Weights of a small transformer language model: 2212 steps.
Each number is 128 + 32 x the weight over its row's rms, rounded and kept within 0 to 255. Layers, rows and columns count from 0. The size above them is the row's rms in percent of the matrix's.

# layer 2 attention value, 160x160, rms 0.131, rows 76-159, columns 80-119
size [121 107  96 109  94 120 127  98  92  98 107 104  93 117  91  85 101  72  83 100 121 121 102 118 111 137 119 111 116 141 122 111 112 154 156 134 103 114 123 117 125 135 113 128 131 122 119 128 152 150 117 108  66  75  98  98  79  99  84  65  68  85 106  91  68  76  94  65  82  99  74  98  72  81  72  82  87  79  92  87 113  89  93  79]
[[132 142 103 181 111 102 163 150 156  97  87 132 137 170 170 107 134 133 143  96  56  90  82 116  99 139  96 180 146 198 139 115 150  97 123 178 100 167 161 144]
 [161 152 178 149  99  97 154 157  87 150 139 177 152 117 137 121  94  88  69 120 124 144 120  92 162 117  79 112 126 131 154 110 134 133  59 121 169  73 104 125]
 [ 72 190 135 134 128  87 123  94  86 166 139 185 111 181 128 172 175 138 101 123  86 167 167 111  86 111 146 135 148 126 119 116 109  71 114  67  92  96 145 167]
 [154 103 139  75 148 114 157 107  90 105 121 156  98  83 100 127 114 118 160 120 164 194 186 101 175 106 111  79 152 110  83 139 137  88 111 109 142 112  82 142]
 [139 193 137  66 124 220 175 106 194 164  70 146 144 138 111 106 111  90 117 122 126 136 118  92 199 175  73  67 154 113 124  66 136 122 148 117 157 113 179 118]
 [ 97 183 163  89 138 138 148 114 114 132 114 211 183 154 161 102  65  93 110  99 141 132 167 136 213 142  85 121 120 154 126 109 138 125 115 119 106  84 153 104]
 [155 151  99 143  72 122 112 169 173  96 128 105 133 132 168 160 151 134 153  74  55 119 118 134 110 105 163 129  87 138 128 171 152 179 145 208 112 122 161  98]
 [ 84 141  87 108 137  81 121  99  89 156 156 144  98 107 126  97 134 126 126 159 134 186 214 163  95 114 170 132 141 128 113 158 112 117 124  89 110  57 100 122]
 [ 80 120  73 117 162 142 174  41 123 116 134 146  93 113  69 109 104 102  95 138 168  71 121  67 135 215 175 133 137 118 163 119 127 118  65 111 164  60 140 148]
 [148  84 154  88 215 128 145 142 111  92 201 134 153 154  81 137 113 151 101 163 131 101 227 108  98  94 136  95 165  90 132 148 136 126 114 123 128  64 119 171]
 [134 167 123 169 104 138 135 128 164 125 102 137 128 127 150 132 108 102 102  41  71 100  85 120  67 157 139 138 131 195 165 113 125 176 124 159 140 170 129 111]
 [103 140 119 124 126 161 174 120 154 158 139 136 121 135 147 173 145  71  81 126 113  46 159 161 128 124 152  93 150 156 154 119 152  86 117 133 141 157 133 133]
 [128 159  96 136  91 143 125 151  89 160 114 205 193 183  76 120 152 147 106 117  64 103 140 147 126 159 155  80 139 129 174 132  81 149 165 134 174 111 106 139]
 [120 144 133 109  94  98 194 147 135 152 132 199 183 167 119 176 108 174  77 128 113 105 134 118 103 107 148 133 173 158 157 129 161 134  67 138 177 204 134  98]
 [140 124 136 158  61 133 100 157 120 132 102  61 113 161 181 135 133  67 151 138 164 151 106 139  95 147 140 142 105 127 111 156 154  51 139 174 100 125  98 183]
 [194 160  95 171  84 127  95 161 146 152  95 145 133 159 150 120 134 110 118 103  52  83  94 128  86  74 144 171  77 153 118  90 132 123 180 145 107 126 129 129]
 [113  77 142 139 154 180 140  42 202 122 160 107 159  89  54 165 130 141 140 122 160 100 153 106 138 155 177 121 193 163  97 131 185  92  66 101 195 185 139 125]
 [ 31 162  75 111 130  98 169 134 165 131 131 133 164 134 158 227 144 156 159 105  89 130 106 157 156 103  91  93 135 196 144 145 190 130 120 110 144 167 153  98]
 [ 43 108 102 123 122  74 120  14 140 103 115 130 153 148 194  96  97 173 117 116 157 139 104 121 196 173 106 135 181 156 116  87 148  74 144 136 113 144 128 132]
 [145 129 129 128 152  97 152  78 115 172 154 161  90 128 138 166 103 124 144 189 165 158 175 118 127 128 143 120 170 114 141  76  94  95 111 127 182  80 124 149]
 [173 174 154 102  96 134 128 138 157 134 187 151 112 213 113 193 120 126  74 181 108 130 108 131 165  97 145 120 132  98 108 182 182 127 147 106 123  92  95 164]
 [ 89 177 147 148 112 116 105 111 161 158 172 110 108 156 120 137 117 114 168 115 128  87  74  96 153  99 129 135 120  59 175 118  94 109 134  69 156 124 154 156]
 [113 146 159 123 107 115 100 128 124 141 158 154  81 170 184  49 163 113  94  96 131 117 142 107 151 143  83 123 107 163 102  61 150  72 124  84 120  72 159 138]
 [119  95 152 157 147 134 144 111 137 142 105  65  65 172 195  84 148  73  75  84  95 149 121 113  97 122  61  61 146 122 139  97 107  39 128 119 119 109 142 166]
 [161 129 112 138 130 118 141 136 139  92 161 118 118  75 138 118 110 107 140 131 103 149  94 142 103 127 146  92  88 156 156 183  72 117 153 172 122 196 128 144]
 [ 98  99 204  81  99 157 110 154 129 103 161 142 109 112 136 158 125 169 137 115 128 127 127  89  67 173 144 122 134 103 121  94 164 127  92 178 162 170  98 129]
 [111  67 121 160 150 130 120 131 143 115 130 143 110  89  87 187  96 164 136 109 140 167  96 151 131 143 132 141 125 114 128 175 166 117 178 142 120 120 139 125]
 [162 123 115 112  89 204 149 109  96 109  97 112 150 139  99 156 118 126  62 158 103 123 184 173 137 128 117 132 107 168 122 140 123 146 115 117 154 157 144  77]
 [103 118 104 151 149 139 123 133 183 137 103  96  92 186 117 152  79 139  81 107 130 167  97  84  99 131  89 116 141 152 120 120 123  83  95 100 121  39 107 162]
 [ 63 149 153 100 142 121  99 123 141 160 128 136 168 119  38 103 126 102 180 139 145 134 120 109 150 108 161 137 101 102 163 147 122 202 154 114 166 169 170 134]
 [124 139  93 150 129  98 142 151 144 128 108 101 131 105 211 153 152  65  77 113 102 107 137 114 116 111  86 123 139 133 112 111 148  57 118 136 122  83  78 154]
 [155 128 133  84 140 119 110 104 116 159 143 151 131  92 104 114 168 156 129 125 141 137  89 163 112 186 116 133 145 206 109 118 182 100  60 147 155 117 129 125]
 [ 56 194  69 111 110 142 151 109 143 119 151 154 143 104  81  74 150 154 121  82 136 142  94 151 102 160 187 144 132 146 104 149 135 211 162 109 117  87 118 118]
 [151  87 131 179 141 145 112  85 162 124 173  63 113 141  82  70 140 120 173 131 117 178  66 127 151 135 142  89 113 110 176 119  90 122 111 133 160 208 158 124]
 [144 130 100  86  98 146 146 133 166 152 144 189 138 115 111 109 186 155 150 170  75 189 156 156 141 181 140  94 166 103 132 164 148 206 167 138 121  90 173 118]
 [136 175 133 105 132  95  97 147 106  77 142 112 156 155 165 205  78 147  92 149 125  85  91 138 129  86 126 106 116 114  84 125 141  88 153 169 142 138 151 112]
 [156 191 149 116 153  83 177 142 116 119 121 117 138 144 135 144  98 127 164 128 135 135 201  73 167 144 158 116 161 135 126 135 118 180 108 114 168  91 137 117]
 [162 119 186 145 110  87 107 126 139 141 114 154 202 123 155 100  99 124  48 122 148 116 110 107  93 126 119 138 146 169 115 114 121  92 122 187 138 130 103 141]
 [158  70 138 133 120 111  99  86 144 113 197 147  82 140 116 155 161 166 112 123 157 152 167 109 105 128 149 165 107  76 126 134 106  96  79 149 125 195 105 103]
 [105 129 155 126 171 121 135 141 126 126  60 141 106  74  83 114  71 116 168 124 143 145 160 125 177 143  71  96  88 180 108 167 178 124 114 150 113 124 163 103]
 [125  75 202 130 133 139  94 137 114 114 207 166 134  81 110 154 160 148 131 125 149  97 123 125  58  79 180 154 131 135 147 125 115 162 118 171 131 132 104  98]
 [135 120 178  92 102 129 145 123  97 136 136 154 184  78  87 217  93 104 134  79 102 103 127 145 118 152 173 136 131  86 152 101 139 192  77 108 153 134 132 135]
 [119  91 168 119 157 121 126  93 142  83 166 102 187 130 175  75 115 166 112 137  69 133 100 129 151  86 188 144 116 124 153  94 144 121 135 177 130 110 113  92]
 [ 77  79 138 153 136 136 149 143 140 117 170  90  98 109 197 142  90  90 143 109 118 126 156 123 136 119  81 130 155 180  69  54 144 161 193 131 112  25 150 109]
 [130 153 105  88  56 134  93 127 135 116 171 172 109 127  72 114 162 170 146 136 143 110  65  97  96  90 138 112  99  95 134 171  92 197 101 131 163 171  98 106]
 [215 131 180  81 186 105  96 165  84  92  78 157 143 128 160 145  99 142 104 178 115 136 116 106  73 129 117 117  96 164  81 159 131  61 178 147 151 134 103 152]
 [ 80 181 139  72  76 133 128 153 139 190 150 170 148 191 122 128 155 108 133 130 132 226 188 138 145 132 162 133 110 123 139 133 134 107 155  60  79 126 174 133]
 [158 136 120 120  86 123 130 141 126 117 116 122 180 207 108 131 111 172 101 154 154 126 175 143 129 101  79 114 132 129  92 131 155 138  79 116 116  74 144  98]
 [131 138 170  85 142 122 114 150 105 117 116 160 203  93 138 172 137 101 156 121 143 126 112  77 117 134 103 121 150 147 136 139 125 102 114 141  94 116 130 183]
 [133 146 137 126 121 114 145 112 169 139 176 143 110 157 109  43 142 123 136 158 166 221 113 137 124 128 119 111  81 115 171 156 132 125 187 121 111 171 180 163]
 [142 113 136  91 144 143  86 118  91 120  93 137 108  85 118 128 153 178 145 169 127 116 117 126  99 145 219 151 110 138  90 126 164 154 146 100 171 161  84  91]
 [141 161 124 135 140  83 109 120  58 156 146 134  71 158  72  92 139  93 132 127 127  34  73 158 120 113  64 167 134 162 155 119 146 134  99 170 140 137 111 145]
 [ 44 166 144  64  98  87 110 118 174 135 120 192 160 151 198 139 129 189 142 137 133 142 130  80 174 129 128  86 159 145  95 170 127 201 116 154 125 110 162 131]
 [137 230 227 129 123 127 120  91 177 148 157 120 135 122 116  75 124 106 113  83  82 170 112  97  56 111  64 128 122 157 113 102 118 162 150 180 130 168 110 118]
 [140 120 127 173  77  93 108 114 104 197 142  72 106 108  97  61 115 119 157 117 129 138 154 137 128 146 172 158 130 142 123 144 109 125 145 131 126  97  74 103]
 [ 97  67  63  85  64 152 123 118  87 145 115 174 102  97 114 126 135 169 143 157 123  92 117 127 130 191 163  69 116 137  84 138  99 171 183  92 135 181 132 147]
 [173 127 115 137 136 127 126 180 105  72 127 102 132 119 119 156 136 184 189 178 149 153 137 214 187 120 102  88 114 140 114 185 133 143  85  63  96 117 148 141]
 [ 89 146 131 163  96 143  98 105 117 131 132 138 177 137 196 104 150 117  93 142 107 137 153  97  80  99 157  62 128 118 131  94 180 143 145  35 171 135 112 126]
 [147 109 114 159 170 103 104 147 168 100 168 106 132 161 180 141  59 104 128 158 125  87  98 109 213  89 103 115 111  99 183 110 146  99 137  76 147 117 189 124]
 [ 66 154 196 159 144 202  96  76 136 131 149 128 156  84  77 155 190 157 145  88 137 164 159 101  89 150  95 147 179 125 118 102 125 138 152  95 179 109 100 122]
 [121  70  86 115 196 117 127  85 137 190 138 129  95 107 152 136 218 115 205 182 177 112 170  54 139 105 119 145 122 122 188 177  86 141 125 106 154 113 123 153]
 [177 122 123  83  85 124 135 134  96 118 109 146 109 116 130 128 135 124 156 179 120 132 123 118 175  63 130 123 199 156  65 123 104 124 120  53 145 145 193 181]
 [136 135  87 104 120 122 155 103 130 121  93 191 115 177 171 144 140 105  91 185 134  98 139  89 130 132  32  78 148 144  88  94 151 131 147 123 177 137 175 151]
 [119 177 157 164 165 107 135 128 168 123 159 158 144 167 173 171 125  81  94 138 118 105 141 155  86 133 124  93 158 103 158  90 161 125 108 165 147 142 111 123]
 [114  97 119 145 103 170 177 183 123  79 130 201 124 158 126 113 162 126 168 101 119 119  99 118 113 151 124 215 162  85 128  72 189 170 100 190 107 170 116 124]
 [104  98 148 150 155  60 100 116 169  80 177 150 170 130 149 131 181 103 121 108  93 161 124 110  58  91  96 132 137  91 149 142 163 167  91 129 175 155 152 110]
 [126 173 136 145 143 112  91 147 164 155 146 106 151 184 138 151  91  90  90  87 120 151 116 149 157 143  88 135 132 128 162 113 112  93 141 174  83 125 126  72]
 [121 123 173 152 132 118 146 128 109 188  83 125 106 143 159 160  88 100 154 141  83 138 116  66 113 118 111 135 163 193 123 116 166 112 154 109 146 140 126 124]
 [ 59 141 119 152 137 113 152 115 163 119 154 188 201 160 144 118 138 128 135 127 112 130 112 151 102 150 158 150  93  74 166 120 157 151 138 176 135 130 166 111]
 [174 109 147 162 106 124 135 127 140 167 153  37 127 144 105 120  86 112 209 122 137 182 126 118 134  84 142 151 115 134 152 142 108  45 138 118  77  89 100 146]
 [135 152 212 120 157 136  96 124 186 152 160  76 157 171 123 169 126 128 151  98 140 140 125 174 104 123 166 149 155 158 151 127 107 122 156 115  84 126 108 105]
 [135 105  91 107 128 145 119  99 123  92 108 215 105 140  93  99 210 137 115 159  94 151 127 112 127 149  98  94 168 127 100 159 142 154 138  74 128 146 157 141]
 [ 89 151 116 102  98 171 116 114 155 129  97 188 152 192 157 153 148 134 117 127  64 120 129  88  36 141  98  76 133 104 130 147 173 139 118 129 152 168 131  93]
 [123 110  90 173  78 134 167  48 148  76 150 190 136 134 148 129 145 143 142 149 183 108 104  96 128  76 163  30 169 124 120 101 134 190 116 108 180 163 166 116]
 [129 180 128 174 104 128 116 141  88  81 115  96 149 104 172 115  46 125 134 177 119 135 103 142 162 140 183 160  84  64 141 131 104 103 136 128 122  98 113  90]
 [ 81 181  96 125 111 104 116 109 166 144 163  77 114 172 163 151 108  55  87 114 132 134 134 107 162 137  77 176 155 107 132  81  92 127 126 202  97 121 107 132]
 [133 167 145 110 156 142 143 152 137 160 173  68 143 128 102 110 120 103 145 108 146 200  86 199 153  61 125 156 141 154 173 181  81  94  82 102  78 109  88 133]
 [ 39 116  97 116 133 172 156 131  91 118  92 211 137 163 116  94 161 139 112 115 125  83 115  45  88 168 127 121  61 113 151 126 145  78 134 168 136 169 136 102]
 [180 152 117 179 111 122 126 165 120 154 132  41 145 134 118 128  68 123 126 151 133 122 131 120 136 115 131 181 102 117 126 125  52  71 184 137 138 115 136 108]
 [161 114 147 133 164  46 110 141 149 161 132  80 120 133  74  70  56 120 114  85 102 151  82  99  52 121 105 159 102 117 117 111 103  84 122 207 132 128 107 133]
 [ 90 180 172 144 129 113 105 108 171 135 155  46 164 106 169 123  86 117 140 114 121 154 138 153  59 117 153 202 124 115 156 139 155 127  91 173 149 156  96 108]
 [ 92  84 131 162 158 141 157 157  94 127 143 109 104 100  87  86  80 142 216 105 133 113  93 136 139 144 180 163 134 130 145 165 136 153 136 172  79 213 133 156]
 [137 102 100 118 133 145 171 176 124 128 113 132  97 120 104 172 105 107 105  86 127 128 111 146 168 171 216 127 105  98  97 107 128  53 150 137 128 108 148 169]
 [123 108  95 141 158 127 122 161  67 136 132 159 150 116  81 173 130 180 180 127 129 114 117 125 173 143 193  98 127 134 129 145  82 120 155  93  63 125 141 152]]